config.toml
d_mlp = 768
parallel_block = false
init_std_up = 0.0436
optimizer = "adamw"
lr = 0.00374
seq_len = 1024
doc_mask = true
Each number is 500 + 40 x the weight over its row's rms, rounded and kept within 0 to 999. Layers, rows and columns count from 0. Numbers have three digits each. The size before them is the row's rms in percent of the matrix's.

# layer 11 MLP up, 768x192, rms 0.133, rows 379-451, columns 96-191
096:536505454552497532445538448536513532562516495591433501511493543541472435512513416498501559497523532479474464438526488455549492503499490482518498547429489541551536494478420537459541506499485458500482499504494541439415557544487527545526540520534471468462435519474466490497503513534503566446
104:519511466487484457540493479520464495478455449464479493558509495519490416515463518471549500531498515460539542529567481569495515409531532461550473578477496500530500501384493500519501527486500508453510486465510540436471506388526515427459489523594506448475475565446528530471482522546455513451
098:452443464538479473484513449497562474535452527474442528409563512502537509513521521517503458536571452488474536515489448552464481539527475490498556505471441514498472506476437397488502465469465449568554523451566444478483453472482501456436489514443535499485484463464454535505451471530531547491
092:504414538453485559495474441547570526470458466578435517534480522597447401482510474508523538484603463507490495477506426515459540487467412480496504537511535514517469503584562468527529463491535478533518503522466565442456536509534496429442480468531503490522477453421464484520585607505508506453
100:460454545540585496471524510497501466495476486513444425498514519508501413476526451578500545545552501535468470517502533473544483517412481513477542508498548488502513450468504502444479479531500581579498454496558518473424491541460539405533520482516572447423487433526550534545483542438486523501
112:526455511440541570534472575489501512501499458554458554411483562563474483499502471458470473473468473536529458457470491520493474580468537508480589517464490480524471519518474510478583486522534570541517507506526593485495482471543507505483497478463507549419511564488503449514641542478459613469
088:464504560499495514537545449466490556562447521532442541484490552529485472457481545470554469525506481453491467491510488515544623484500462520546458458457580468426492540404501531550501436539459562473489440485547528418521514505489520497513494484532483471476558539412448514519550520563548481420
084:484536494533508451531487492527583543445508528491498478542481505504485497482549441552494489616489462529461535477573532467520512438504539470531509519586473520493571512489566490459562463481483500448446500483541477517561480502518467581491566510477509454522453568474455515484611503559498537519
102:547467490503532552561411505514566461473402575457474456515514532462509443467522547451600535561542507503480473480525563467548465424562485456515531616528459546471483518432469468523533527528472543500561542485538509513420497534526575444539512428514522501511453530480533459473539552528479556417
101:530494499496550518453516473502542504546537549530403572469525503566530490472484428524492493536587480462465472514463400476494536559456430472500546476458435595446537440485514490486503479489528512544536495480566523462449509493505527470551624541493490505528524555497538536557487510547535547457
106:471512477480577453453511456460453525555509529582489473506480492566436441485512507518570544493481513525573502542492498489492579517559524441569489501474417496518449457487537492517496530616465503473578457468532447505540512440510443512419516484515458529492460517457523532533490478598515518497
091:467540554484459555520494531470429523487498473576448520462487501445448489448527353536471526488469513482484550469530445515498506494496481463482506546484524538508451491517563504504477490503524533495566494520478541478479478492434507509428571522504470536422530520501484490530486432551540476429
101:517461526451531535541487491509501485507487462469494520489447490530516460481507448487557463577481467515511488610513501559522461523515472426517528503487508495525487526484475501514443545530442455536551462479533537469477494462519543560530548507543500502521519558424504486520559563602455562522
092:493498469469561516463516471525503514562587491502478463430483487515574473440532459464547505542538501414510547553472511540501465556446474423529486479489507509523478435462509524482567567483473548518504445458588479474477512499558569479469500526574500459506468490512500424486569467506469482490
101:453482523437587423499552498429401515460513543520456543468479503556538502483479445525550535495446525485454527521469488505548510461461505573521502514420454540481483478451498456501425505594540501532515507489503463451537491441530498450528584484512554511613463538509425514443529505490486534504
092:487432505603545464568500536458470522504513550437503511488583483535499534452482516531519488552451475497459466494473513509631492512471508476488543497495474541502534478537573495587509484553445535565452407473580531440524532507457546451507542528549490488504509524427487475561582543538464541481
110:459508463574490565487491569486506443490524471531501459460564483480550550477551485410415488518493492379506483458490485559517466551523425411505488460425426514522518523543462482520500538505480483437517530518565492551549460513492466444485499428449502498566454469479476444578471566499481499572
098:501507520536504504512533565507473472497512504550500535543505533464556446474509497481505584562517498471492469420437541500576584481506403463525549542537480503445575539467492477546441528520484496581551470546477530507553460498486562543427513429549560473503463513433435463541484505497511535506
109:458446482498527485475387425484488522484502481549471460439556473469447546463530505465468494523593483493499529566460511490519498492509467519501564595401480606456509521489442434549476499546530502481489557511590509427513513434546433504464528469499478504462530451495484423517487487484460479515
107:509588520457529555452440483509595469546465469530485463479468521562588403468498514471510538539515480508490491478508543491521491486546463553528538475489434496471454463548465484415481479573539493454504441488547550525503450469487539503520476438450534555493489487480470444475491493568410523481
095:504555521470502483522423451515491522519532482488436468522566516533498497525577493476458452553579549476467550531477451490504448533563491472522542511558409507500461501524569407464515480567556564495476496512562534551426441490472545508480469465506511510425542487475508468461491526480475535529
087:444432476458486510541448503458469518558474481590488473460508474521504494514506487468503587505539545504485522528488440478502542509472513486488559520467436589503447375464515543538593558438511503525450477457530486478513439498524559436498509474479467471560517512477546511490455565543493554529
099:538521508557488559454560432451486519558502490550486478444532456521486460415485556426503457486543477423504538552487515514504560528524453505538479582482511540508482481563557536506506504531464522529629486520479534438518528498430491528531564499525532517471553541480493481538560470514531506486
094:559601474519452548445527466464567489500507476465546539461446515515473452508508392489449574482530520493479497539482469503543543544454515498519455436549487497511493461497510472484479521481491489565504548492547443501533530517461500539446556471481496511539465497407532455451570539569558489405
092:445478495514567489475451411385478550552511536545497505473531513522486548443479497453428491504491464438501477423453483516579498536479509512483491448388487517534540540501526503462466581526496546549526445455491511447477477514506470458463546504457469548458537549477460477480552461544512480468
104:468435496408513493608488533508489478505457431515519502522544539453592474419497527538532478566616484497528467495470485541512498487532427426504473451532454572502478517479465457467544525562468500560519494456516542500505518530464517450493471503527472468497472514450473512507502563484497467496
102:556479530530482533597498500454550459527551543510471524459506538455614554535503502512467497475547481505464549586522506540453491480526466513502493455475496505444474516445513518464482498629495533487522524508494540458473399509470483543500488447527437488550515516489476438537487510574479478455
097:506444453554495528545530452479488540569474456558506452446530556564531480456562443508578533512514581588519571555505438442490470531477487475601551512501437538435527509476475497462472475490543538544537473487487589480481584490539534448537507427531502492491527503490462522494498510589464516496
093:459546569552541521542433463485566527547517502533529527411476549543504452459525451489464457558536457471429457486585504484521573538558487517500494563539488427545512512515502513469497448503456507441482497511518513500491493483557504504508515489441485448462526535472543490537564502538478498497
086:400508549539528535489521535448514466464481476547485559445486533475547465531546520423483464531560467462461549487556465582538521556470482510555551448491527528486407506531462448542454544502522405547525480472549569456478565490489503516485500452571562498499502510493487530518462433469547463514
105:502518524469570478458459506466493556533494455543483443521460524459527436533528530557464565520557452522523485471510566534497472503517507508497569479521519545464448523539511489546478486492588442438546489498517448524463483494502499541401505485497544548511495535537480470521477526485495514506
100:511541526441463468526484568502456593544451567464467513471530582420495469451462504461461534454468447554561513479554498509525477465480464564526510482529477492475438481469501503560564509552509471508514461529517499458532449471462524505390582514468551454496487561516435461562594459516487458523
096:477500530594516498552491493559582496478544506529427462532491479514455489494576488495443469457560449489518477460496488561479561516452509511509522531517497524458495522482505526439600576512523493534455538512555504461443478481504478474459469472480514522503535449516511538532529544508506497520
093:511483497491506526524502503449500459447429532504451557457487483469499539500525421445536480475525427484436516515495453519553613475418500480512454503467452496554480499455444517548501529510531497533474455537435461460487478458453453498455514520509511548505471482459472483542476453550500453523
095:498455475492532498528525518450592562516491534556485535505517460452526511507501397499511520531505452457518472493560497544565533528509574488471559549401524465504487444493550453503457545493472495487560475505521511530488484516500559464540514455480476541414470491500508486454455568526475540482
106:500537431476479453467514488472493524548511456552494415462498492438458473434499509493552481513511498518522493520478505593477466535499498435547492516490497464498491472531468510472516486554500495542529491476514464521572434491488475450476517557506530524500396558523487449509471497552516516532
117:447557518469494550471567434529491530552592473458502447493462473544521532503512416494516430510494513481548501549564479465469585468464509526558492465431515466469494444548510472482477466545542488489564530507522565498531455446489576509433473499543534524448414505499538437510516505510528493467
104:503503569424520492490534521489511545483537494517486516419526529453509403538488487536493495596518485498503488492494456495481510540539471480467468580521528473461519512411559422400516514611520509512529418565477529505467503515438518540474555520516554535514444400520538451491437456537545515477
098:547458463407561459552538530531584464536480490502557475463456535542475441503495485585558461517590516452499498452467504521566518555565493402489519545544527572541500463507441485488483525532533471499535465454593588530475453568534525481455535403526500554549459505515519505483525487543556504488
103:471485538522533469481491446499519532458437494497431539516431469577539478516583471432469520478468447563513534529558490508526561516478481458622512533496509512438507485552558527491469542485517507535536390516557551443502431483506526465497438471522559543477505584470531511535487419487546534406
104:471440519495573491476524517460555447439512495499438514526506565463540493448535496483510439476555406533480489454450423477513497561563508482505544538415542542494496456544497523521533462492483509571569518507567553494457446545492587513424500465531439445476446444523499572561488521513520555515
105:515439542515477465458480538487570500471478528510436436475454519467537457513499433477568510508533527508447454478544512464509523419483536532611506446536482518485445526456555522444425457521482538541522538529556486485481475471544510465517505443458523557534488549500518461485506535520515590412
088:455518477507571521525443566500502470509516510511500511477433512544491465425536548495510481593479521567529484508487502466465522552499500532544523419573498505452537490455534466478483506509462524481509554453589484498551485488527535486464516498558514457442475527485539516444482413499469466506
099:393521586537537520513509425429484461618515533486458515429520516562534442468563537476509469517505452487508419540488475558583473543570488458556522445484439477452460543487500491422567497549444538592559478511533525511508501453437538492512520506515461492540543497441573440515542449602501481516
100:421451505560560530483494493439411498474498518539502559483481448532569508512506491419497490533586469450438493462447485492520522489530430510491581561559517480436453519507449442489518577457521477549519453546541472470526478519446474435409478481520480478524481468489475498507465489504569497534
106:499495544460544527458448521449510454533519444560503500394466546543529477479585477452453405502570439446465530564436500533501513526547516518603468550492492510473445512458475496497586492514457544501513423543513542387450524522573466489425590517530532464475556467489491528462455520528568483522
115:469479475438604525534494541500502523566510455563523533479473571552477436480524422456492457529471464450545568562519428506425485538562566489522546564435482495533516453522512533524494451537537487487443528480497485496513469505524532505453517518528583503464491488475459479540493487600577546408
107:514437423460434473437513490503482464540418452463505494438452537562472477470481435458559447536552490506493495518544448496505555419402416501506499467502510565528531465524494532489495544427521534470476462471503554447496459436519495548417501448453494462541456529423525506560570511509509488439
121:447573522477505554542538498505474478514506461445467515487434508461504544554526456487496466479578483521456492506464475481527535463496446541574523496462526523525450472544509522430553534562474504551551411501523465527565438470536545456407532450536548535533485472469507495545482472500534431460
095:501473461565529486505445502517530413516534554531414481434516465523540475509550476516580499570517501520571509530512549586525489517518538509598529495491440485443509517458453472493468448483512508511493419516581512513540507476477559578542467530487464525598493544492501468472465477583460536506
105:523495466554487484551531509488531559581448487488488494456499574488432525527510453470473478556464518512442509419526554489564585432486448498522465479451457470468493454529419468508515477514464504496532556462546564506571522490576558425480483481563484454508484481454472539527479515471515474530
105:482481523374437488511488449521522542516548451542485467498440497507532491480491430454478550521501421499492508519504475422523498505513450488512498491533475473475454518607493494533577521521495526506508483448518498460467494504555575453429527483524504545512433505479414487549521484502489398512
109:502477488464471534560513511470652528486502500501507468564505509444516501455505537438529463526539515441485523592532483501537480484506510488514639587557444494497566509421502455489492447547548479547565434481545442480430506486522553483496492459483524490459456491508523477555594559484472505418
101:573462484491455519562487541420546564535460530579495435513508589528615508504513538528516479531516574539484490473532456583450541448486473530480560552476459503525522528529549528464500555580454477484501492565516472542522500512556578487525497483505551484480492495499521464442454525499519547504
085:542469489518509477519518545483492499472495448469442572483478521520483507459514418478572476529476483498453496474486444545522517437490494495482602491539467483539564451473526548512506558485479537513501471499470464531552485577517484492475541504485525466447445541446429541468483519572487567394
095:471548427506468608458541448504494573501503520456457471450469575557557564479502471560542500510550442522456571521508481507467486556482486402513476576454510490547522437437500466480573525515511553513460506516572519496458477497498547484525479474501482512549439454500501429442533514488482485490
105:455427466543544545523466545519464479518501451507484471518478510518556471406555485391539507513471482501516428448476511558483514543456579473500515485471488478480495516556534578552515490468434528507550532487517559494470529525527530463514557459514465517525519445469479541565558550474462446480
100:528520454458497565561481514552538512504502436490455484422503482500551522529495521546430507489473460493480496461544502497486526544523502519476454537462446430476446459397542502465496562526461459586491500463483493427535530517513489511466483485494472448443527513515510516593597526528503501398
094:466533549439487510461447473565467509493460508527483520436527461563509479547494491516494505502522436458459467491548405495461504484537481541485480529482484500547517506524453478500487489518556517434527496430508539440468543491503473503418556470470470466476410546506497494551566560466502492498
105:520445484563471533451533508542460552546553507452468426490432517568507538430505447515530536499492464438464505521498499526539506555482417565540531503509442580447485520437475539501570507494447605544546471471557496491486540453524498536560515481559476519532436547494540564524524571471509530438
097:490502493518550537472416465481427510547539505585501539531452503526507547452498541479463525541455538445443442500535469516425503461495457529538469507513494500493439524442465525528467522485546547432522492420475501473532495455538548485422510470588447423420488543496579448402509426488489477488
088:535429499487460481545425530516528515519493561535445481526545501553546487521454497511545507500566517468492509527502445550535443483488519493564491490473523544458553563448573454543506556493485516486438432477527500481541505463580553444509458503468510535527484551464498415513447563460544519463
101:494520517469505515527488439480485483445485493550468409488468507483554459487512560370405572541494524506457544435503524563481484412428443484512565493540469572487459537503472524556474525532492545567519447475522490536472576496446515463508534514420547557494490526413488468468548488536469521499
107:458551524444534551456456437529484468521452523441371478476532510431459511534537475460576539517496447515414508540511489504519533514514477465509522533467436580544524512468475505501539448542472501446512412533520467516557489481465501502509494475596527525423456443520458481607476511523510492437
109:502495482548467569487511524519539463480483532474490577460454510535484501449490489488573525567550513361469540486489561540543556513494425517494462567482437501462491523512541538430472512503408543603585527459501475461480543504522473540455523499493515509505467486508446456517559518459516470526
097:445467523514524508528459515481444434599414436473518433462474576561499493556551514543474497470541501514575524595568518478513492548550519489515446513461476556486489427554493506499524563521424523498448448488471503439471493448489551444488485475477540561417487559457556500457554511610515531522
100:505486511486537443499462510466490507441532585592512543477459504547502509433497564484461480505565507504525518492485489552487468452525423526533584490512524512513550507503437539517492542556576470434520383502520564483504486446526512463441595529495508498526463545419473433575548452458487439471
106:445437523436484473460545545383541551516509558507500483453474528490534506519536420539473511541491467428449477578482521475468468476524497517519485509407490492519514538487474528435500513515446499550517536494507532522568537511602484419424484488506524401557419529475465544521573539511501517530
095:516472525483559534509503432537605495531541536547440504448512538518529522551507471522515531532522486424534521490570469473553510524456446573521549500477491470456503502460453492523510506562519454500556427478509499499441514512507576489511500556519571420477445496416526535504451506525594527515
097:523502486485548537530548484505520512533441478507458503454459511615534473490505460494507571489528535491516592558598503551540506481475556388520507525535512514553505472554584519543510527576471506509508529518486474512535513477480441486467491425526573494479497594480481454551489586530536499492
089:485479525455467598472446527509487503493522460488446502432479436523561473503530481477508433489534561440492476483456542463508512545531527544517490526507458450449502490519551489501524518475412475443504512517525572450559422484481522478439561470567410528544473532462514516532498613546528517428
097:447451492488470503523490475461470442484513468466405566529480544530495512468488497480528416491495537494493456452611424466478455531517453466528522556491514558485469505472484477471487562441513489507519492552535525498478509490536634469500554516514522540567423485484537550534477594539471508504
099:545537519468560494464483495529506480504494453483461488521466481532473487541552497512467383612566420503457476526505571550481540579519579492524571507495488524469491480561508515437523527462397498483496467479474451482447537523577553493518507475433454509536458475505396494491509532551487476490
# layer 11 MLP down (transposed), 768x192, rms 0.122, rows 379-450, columns 96-191
097:502551527450526529476424512548483579511510585485445569467464441432475466455450460476449494538530554456488465440418504497485470452533535581437477458444504530524532531535481462458478505513500450440504511467460554439519484504493500561487550467591531510506446477546482482529501485533472436493
100:439464495493506479544537424550497494436501542519505479491500437509520520525407515521509510508497465483448493516495601436455519471553562489481471561482497472510492522477444470506490428483542554486500464498482536552509568497551552492472377475509546489449447509487540456527526472484411457513
097:474525532480480569532548472489544505538535476534534501503478539471481522510451484525463503439551500524506561530521486527484521430519501520463554503527468550447507514542532483511504493473477453517567499536520455584521397465496400447507495444544536570448485590451525528579483512555550521471
093:426529418531554572455535557566442503552452448526453478577461508503538491495519501516462461501425538501497496537509503517424450524506495517543530536498575589493536598535516458532465452532496503578493544496519539484569549484495469460530542468488484477502475503473534454490507506426525509469
104:548461422529491553474487511524504536455442491480527491445420438536504418545556482507566520476497448542502537586469478568495533466503564429567459421516486454541469522453405492427476478443555478519465499503545550513546560530499480469489524477517519482484488476500481522588497456455426504542
110:549466473466501594473567510572548437367511508519530472530555521518474502533440538496458436529506480496456488573459489470533561469550415539536474519493535487516462533499444405509520521481512508475548536508571463533470523570476511509549532519447517513510478482548526532527493511407542460553
095:463476515487491538461475450528428521474530556497451510509575522565566495508457433436505432530471520469523465557524512559473542501497486354576457510476525493584527510514504503441494445451585537505486465388542399579523514502470499544475516456497491529502445546430581502475453478581508534437
084:511395493479535561505511499480432486522510439486465480409501547452485528532415527479511483450525545480550476507458507523483520586506456521540485484470474453487418479594464465517469544497517490494538481445452566468435483469427527416478463471486550513533503403481562493526448526478547490447
104:534550466540471518534480493473558484506467542411522482451536471512490478553462466513513548512502438538406443507506569528560515508508435598510497433457446567483433503467540443517512461477505531486441565476513529496529511506468585455519414468508525494534546536479484498541532510544507576548
103:502519519448583502424412529527488509536441467470537466524506446471502479504456540482498541489517516529536490529436476499437491515454494493519569472469444503492472539558488476569496514429517484497550543547500439454455532462534475511525504475545443510521512510539493479534500464539577489595
105:522543517481459485492498526463436538469530472468536508399507481472540476514498523556574547462525504489527536502467453493493500509533536544529552502542438510535538466498435584491449422585551547451486502476519417497532572461511541512439469441509477527508487491499445564483395460458490464497
091:481431398562555494517445455548465487436508541505598489501543497601514597525474519558461439467533525554469525473551561443587525470490454419409490442517522527530531455478427526461526462511563470475484435496497475470494527508450531504482554469466426483508502492525472545495499542563439517593
100:479476446441527487452496477500497496492530470510593505556451579497478483541443478461459474510506537422479505537556480495509490478574562566483508536529414448460506496525457411472429464486450520433408487526535495503509447492469463524545470456532469520449465517438497522538574501490535465515
095:448564498494565489469491434491459439527575544542531459551481452467517486456538449458490523536493489553574504451511488470446496522517481487513407450525492453486524444505501531506518520519541461492478486476476562566539517518536490523504525618518492515517467403608490491414446484477470505540
099:526527454470518514479479446519478543445479522482499487441519519461487485497560489528477469451486551520459525515517528537482557496469475483464479503496494447534511501537526435402443524523543527476539505497475504531566515497555512487449571507539490530547483490514399503556525551423473537578
094:508459526534551554503521533572459460494575484460483492562549473484529518511490553421516502553446467468439457503535492483487549498474507530493560511496535420544488432492511485458518499560508478506526417499459513456490513541561455493431423523433462463532512532419464536463540465513520517485
108:553525462492489467463462518511460436514422489468479534586472449490403474491496539496501556467454502507540483478517431506492453484503391427474485434553515480531514464524514517514499564460591492451468514549499398421500512508516481448537473500514516479490411406425476519580495564504463452503
098:387445507452558465511477431480577434515547512539463492521543642525502493480580501449513505565485454503562434519580564570461415484558550508502500477461588460528544469505567495483463495496531494453526496549488489447421533458479532521429542580473475512522501464517461524486515471497501494492
107:509484466552510540551498499505508502522543480493461457512550462474543490522482489494557548467529549538578511535475523574530506509533501457524521410507528507461500492490552445487467489537437469498497493471531452425479439546496554511482508503403433434421506523518458483515565440449554538462
109:439522512544452490514522474510447482483576519513560489531473543443434549483469550565513509431523493453509506551488479510450500470531488490448607511587523500500479515462504510524497520510464463581539507444478543496474531441471504461455507535491503539500510519494556532543495546565516514513
096:463503429479541543488519467500502502512541545509506490461516503471473512520472455454520518446438535516547507411532537551470475496501484483574507480481452481544502499505503547538469535535532449468492491553554501451497489513496539550542467553477553499436458517505403452496587527482578428543
090:525472526485490461521550451563483538502491489514563577474513484507513515550463455459494473471560526454588507492536551546426463552493465569420489508480545499479430534517518544567387443526500477458502514446495475505527522578490522471453448487459488461525550464484499445480471519509468520532
101:500507497494465419459445507506471486522476522501494457458512511483499447482484445581556510434503473462496509503461504442484464515497535504540519511514503449508474479565489571512571468481491581463500493530427509532488561505478435514559503524528488451462470457504536478482457515542547577393
098:477511503485527555486477496520485536483488443457499491554523581553494497523502526521530426508502539500496435625479517499578515469541526517523487498514566494539488469474500533503445455464430446472480546417447490513467490506595536533513474537448466506519400482517508448558486542446521546497
092:519467532517561475458555506477530533508602410489530455486514454516459521492488470495512433512502560466537456572521475462503468501573557428404616473508501500483533579515515525447501463432494428522513528473476487456460526535504492440507523502472498512568510529563507549473540557484531530431
102:500471513466477528546521457446433525458421431460555505581459461460551515434517524457459411449524491538501549495527490478495512443415527586436493514490516464523465451518528514566496499451458473482540501438492502578515508501486516486476476486493428502537527482534505498498570569499465554485
103:481469386462484491447558502473489435543463456521563465529509417500493492447453403521577597537513451458498555505485499482517492520489472510483484431495505527446484553482474448463497510501460524468500500499473469533477520503517517461516491435491490465552510464485493526490445457464454562549
099:512509499514477583450539523526456506530569491521447476463512464511485442494453532475470556445532509566467545445478518529501542451513500497584516460545426500502517541548424468483481558481413503546435471484490516501455528495514487524565570576477545497579504422464563465491416554489532534490
093:482495470494506437496501441539479565551455468480588526511500461522553426536460562487479513541396512531530495481451526498467535487536506573577401466501495591536526528544457516452474479503514505511497557484502552461473557447486581529445506439471460498503566434521491493479464478521503484553
091:488483515507458564498469551552445549466527490523620548420439533502498539575468483493475443504482465489512461486448519486463497531482510549515524467459496492554426468558498480563518506511537541470465533522465488541462553503580512453542508498536459574482557541498510497499504515489507544502
106:504505538519483546465533409544483485570526520522521476474532493541485526412525541460536524469507484490509502494483524508503562460546450515475543531582569438565472478514448454524558516464427521547538524469455521496522531501519518449523553393481453527517452476512508456515454544528511477513
102:432438491558482464492453454509470463452491463441535503481523496501497528450565556532475442470493483526545528550484467481521526532490501564539504481495481490572463495536488499482457416529538501457584491533500521560432507525559504511530517481424581528466511498537536535511458521437474451480
097:481463521478463442486526498502445495504453406493462514542470513565479451479538493537488475461511523555519447476474492471492510430527489486491510488456468608508512496513440501453407539563525485500505480456556545490414484491427567513427516543495479524460481496490507501534450459513446444452
095:558521495466483549466530456468477416478571470487492449453477525467529508469504506515465476593567474521511568500544532535460496502522543499466511509491507526483463474490526523503467527481479504513439523586504481512490518591396531502562547561434509550525525477490569459457503448550455540470
092:506439508530577519515442485537443534457470466496485582502494471553538505493584540528495501476490501486468518525519518540548464517550524514453467480494487541481511497446447450499466518539498451493522528580469467528494486497488512539454515513483432503477496495500512518493461516518523502593
105:482469419495477491465534427561436485526505515475491518491446484429519469478536474527514530556513537542531494466483409496509487601550518582579522598491490549532494498494523563443461515538504445448581526496546428452500477530513491492510494485531527490528508507521502484520526560505451483486
115:506479479490535551452445443462454460478503493485550515552490524481587479590480412472511461520480529460475408506481385434535524509534482526498414507438449492440468487492459472446487488582516455522484484494494434501529547488474493574489473498534503527500475528498510503437492480514424524511
105:497531502561581453497556403480507403543466539543452536468417505515481519503456529506521449531489491478503472508590463536453483513435475534421454532481473539568410518465507496454464459535493454560431533490528455562572546509500431463531494579453488512571532492476549519521535480500492511574
098:525485506441463558484514517501445473521475449478511462488462478431510476483473510455482563563523490506489494517534536552554546546484496447478430534541497461466484495500495481522514490466545520458516552549446490508574551494488476389504427484473474479447556477545473518506530450502458455451
102:535523524488463480509504508530425454570467546538535465539530472525560482521501499518498537567539546442506524456442523422616475531512454546485492528533508481529526565524496456455487536487525595491466502521473467497512542496426473494447484563445471471446531556547518498589429520407477465491
104:468501442535489518523568492422531467482540476434515459504509541393476446540491481484397559485510526503497489409430520523483504477488480575470466580516528494535557484446418517465452499477510496465554570520512496491450481543479487459555540436444513489506492495571522437484555547496574509542
103:492439508557504466532482448541531467548506540522503519516532536504502471496458525507455521494514535525547438434511528505454533494455512508495524469517586578515502414520537556538448479521579503531505513580488461558515427538440480369540536468495477468538569522494537467566620534506531497531
089:507569461456541412431480526499542430534501519467522472475566463538511516503487534494532435492516489522452481496513480442510503445450557498472482473393475473562509480595434505473486464540484512512496462436538523472515490527475525490512507490505512545528473488563463405499514421491574487464
099:529448454446541500484501486492489504425477482500487454521451514530448475591379478477530478535428463484439542493467501369518482534470532438507526486485542527532555583492547522512485483556538483480476499541494493485476404532477580509499489474513506539515503499525474534451496508469498440522
093:505536449474481472512491560485485485533514520487459515580489509533487520511534498519497486558486446447495504483528493404497522408419464429562516534523458510534533517453458501462519539547495441482461490540465503590504545504443461454473526519426527450487486504476450471445494544550427495431
103:510460434480476488503530614580507482468515466446587512493458520495449472472544442482547495496475606470467504493557486504512466512505517512469605465502485507505495494463405470444528439629510544517544517510472511448498468482508523494463528569431526496507533539465489552503516513477532453540
112:504525512535486525571511537559486460447506455479447472445530473568484419573552505477464444490522457468556509545539572514482496494537406510512467501558456553552495555555483531518479525470478533491537508463445540543457498464525452508576528495552514456447506494479509506481509528498460592540
107:417540465502435429441503526489545498503518465435568478534503575537540493496465482513476535585550512466496586490499437455417498513422533551539469541556513465497490466508486493491553513431499477489546533496459531517495411455554463415576568423475474486404484523478411499495488585531465457480
115:446537568481491497487537437483491437458451490520416516513556492457481537509520542512496485506510490540506504498491537535485482463493415533517450480532549527459543535476489491470500485484490500530492419452436539441557478476546511512454491528445514406514473494585503476425481580563535437538
096:545512505529514481473500469515464526470500498505544486454519484470540536514511583510471501452487448515389409442509536482585471462461552510511598543518577515558615516533547512489512486522541481433561438477467493475515482538420513517472489465430493554473536504486496470503542499483585538485
104:438445475524472505510486493488480477450484431517577521414511484446493462530557573564491513577501446503570449473515473501500558556518522500465470485485478500529527440512481534486481521511554465431510537487573443541518481472548509553511505507477503528472472499538540472465498522465477492462
107:547509532511475487472472508488534466467504525553457549456414471452564517484491501519522501420533533488488490475445448519447470517507495448410504503488430473488490501536474457513453538536508443454521542477451521483462436506509478387458514478481530515522473491525459497480480522498559501512
106:485482403474450479512476371530503549495494503490537494485498510509523502522492501525492435503515518458433451483445507420542571512507501412511543488491500481558552429498454511495500522546530525541458536458547505504446459479547545489510528560509473471521477479495534448454525549483494409510
099:506509483567511516500454491458499566573439474529586467508522530533583477530537526512480466593510616512556486479526444512494456551460484518482458522466494439473475481501449467473467567480466493515503500513548475508459533530491513490489429532429464461501502472529412521500460491516451563542
085:470512510546440463482488539478456500531492567480512499508499502481508516525463512534480504446484458511525530495521458420435480469428513499439573453518534567491572476536470545511427485547514537451473513524430466484400511624491540589442506517442541505587419481529494486448475511551476465476
096:454451467508552535462496457480577513508547432488532519480525542481524547482465469513504540544532500478541522539419486519417543551497477492499505520448526413490500550473438495444468487534516540515425516519443461534498551501557536382503515518460520482542495523454541456518468459428497506448
104:461489569446582549516490532434453570495501494530511480508532469493504571492510498434505477515489615461492490484507534536518432493559565532517467512448500505507519527447507583465524526503467446527540419541488512461508512526529471517519534522547582496483476556551463438523552464523481519548
100:537476439463497551569581481476417498524478423459488495500489511551512524506437451482505490502479453517490527566536489486591535448476518439438516513548459529523502547527528498486443490523560478517419597564486501501540513488512531518483500470467588433449495450439516478540531472506550542491
093:495476489486471546453474464462499522485502507472475576555427520494443534538533478470493466448552485465491452589438519536495565480496500540454488481568489502451525547499513604569412541486502517501514525524483522465429481552530459427492440501541510546588502537481533425482536487433503555527
106:525499476558488572498470516544456498559502490468534502442500399527540522528519578483522566556533587502513572444413464524477487485484505548471474454487455509538490577533520454574524529420541578505445544452505507558482503485510478445435521498521428492501498547465505437453493543545420496523
100:563481551483493549486479431497510472491571495383495512488469488514532502461573461489466524519438547497488468501381550561452540549455516587508516512481468514468515447525495536487425526458518471561462521424470483524518506442487480508487458491518521480519471560572432518548453402506553479443
086:521482496509545543470498474469395510569437488469474519506497512562526552519537479449589451494564521436555473468552481532523474463463555492550556464451448415505576487542513461486489490557440483546491499588526518481500449483473547439500425452461496509511488477556495450469560493459504549463
103:546576607478532486511515505541555514495490462450492480511555440493498471520482512475516554511516475488541541449522524509550478486518510459521543472566528534509454525512478561489503496366448502462483498498501546458509562498505506488494521553510533563527430521477483480440472559471539466573
104:434537509598500488424523494505486468505439435531473426488449529446546438431538463449477594513465487522468462505492547480519447559516596534551475446498504488494524521495499563475536496495471548488541450485473481552482495553499475514435514515557495521459594503538579487563471463512499497446
109:490412523523445511495495449483449490588511476479555459462585576424486521542475542502438470527504520555457532469508472557505565531543454529506439474462557475466444512535491478482542518438495483452553526492447477533421527532455551498477501518413531496529527571586488443491521578490531465375
099:492459566512548580471480478529528540535470513489562514546472453542468482470562440522490501519521581443385539520510489476526549536488474519509599484460483530498539478451559505542499568415487540506509509522531541555522520537510510463525507499497524468512455545515533474454533436480398519505
098:483537510558521470493487442531514520575473478520556488536437508527458463505519478497500649469520455517568478519417471509491488457501559525506475494482521516567508526545476518468458503505587557446391563485507492553531457548536497507495505488551492525499496511518495459505442515459477522504
103:526492431496559482493507460551491476476510541447504479480501529436477518482618565461519465464510476509504472566452481500518544489476478453425493400498470491494413492564488487509492491479453424551513475509533508575476458526484478524482448489416501495527450525417481470562544489516450515454
097:432523441451524430509528484505510563468466476543430533478530474484493530422540421526439581531487485483477508426526462459485479446550529604532518496573565526517469524491528504504599511509494434514470425547508490487494429516508454510508483543516508543496506551502524472497488508515486469523
098:502443486498542469570580584518538440520570483457499422393467422507485486553483486538492578436521486492418521470474510522429569518479491561523447555517444540521496439519521481554485476584579481500533532508529540518486556496449402463520481437563434463506497499557505495493472493576479520505
093:528513561489507524541479538497502479499574500468426479526472548496448422505467459505495458524514429476451417498540564464530551477467445561488532486478468431454487490550461472510485559496522513485533491489544468591486590464435563571499561488501557492467558478511448499488455485480536476516
097:492545513502505496440479534530461457456408522491460547506399476369476449478543493512557454484525486509467452493525512478535452452479496453533450507486494516545457554461472513437421536463530566533516529507496445470535523537600506519430590507475490553529458521502522531497492493582496510547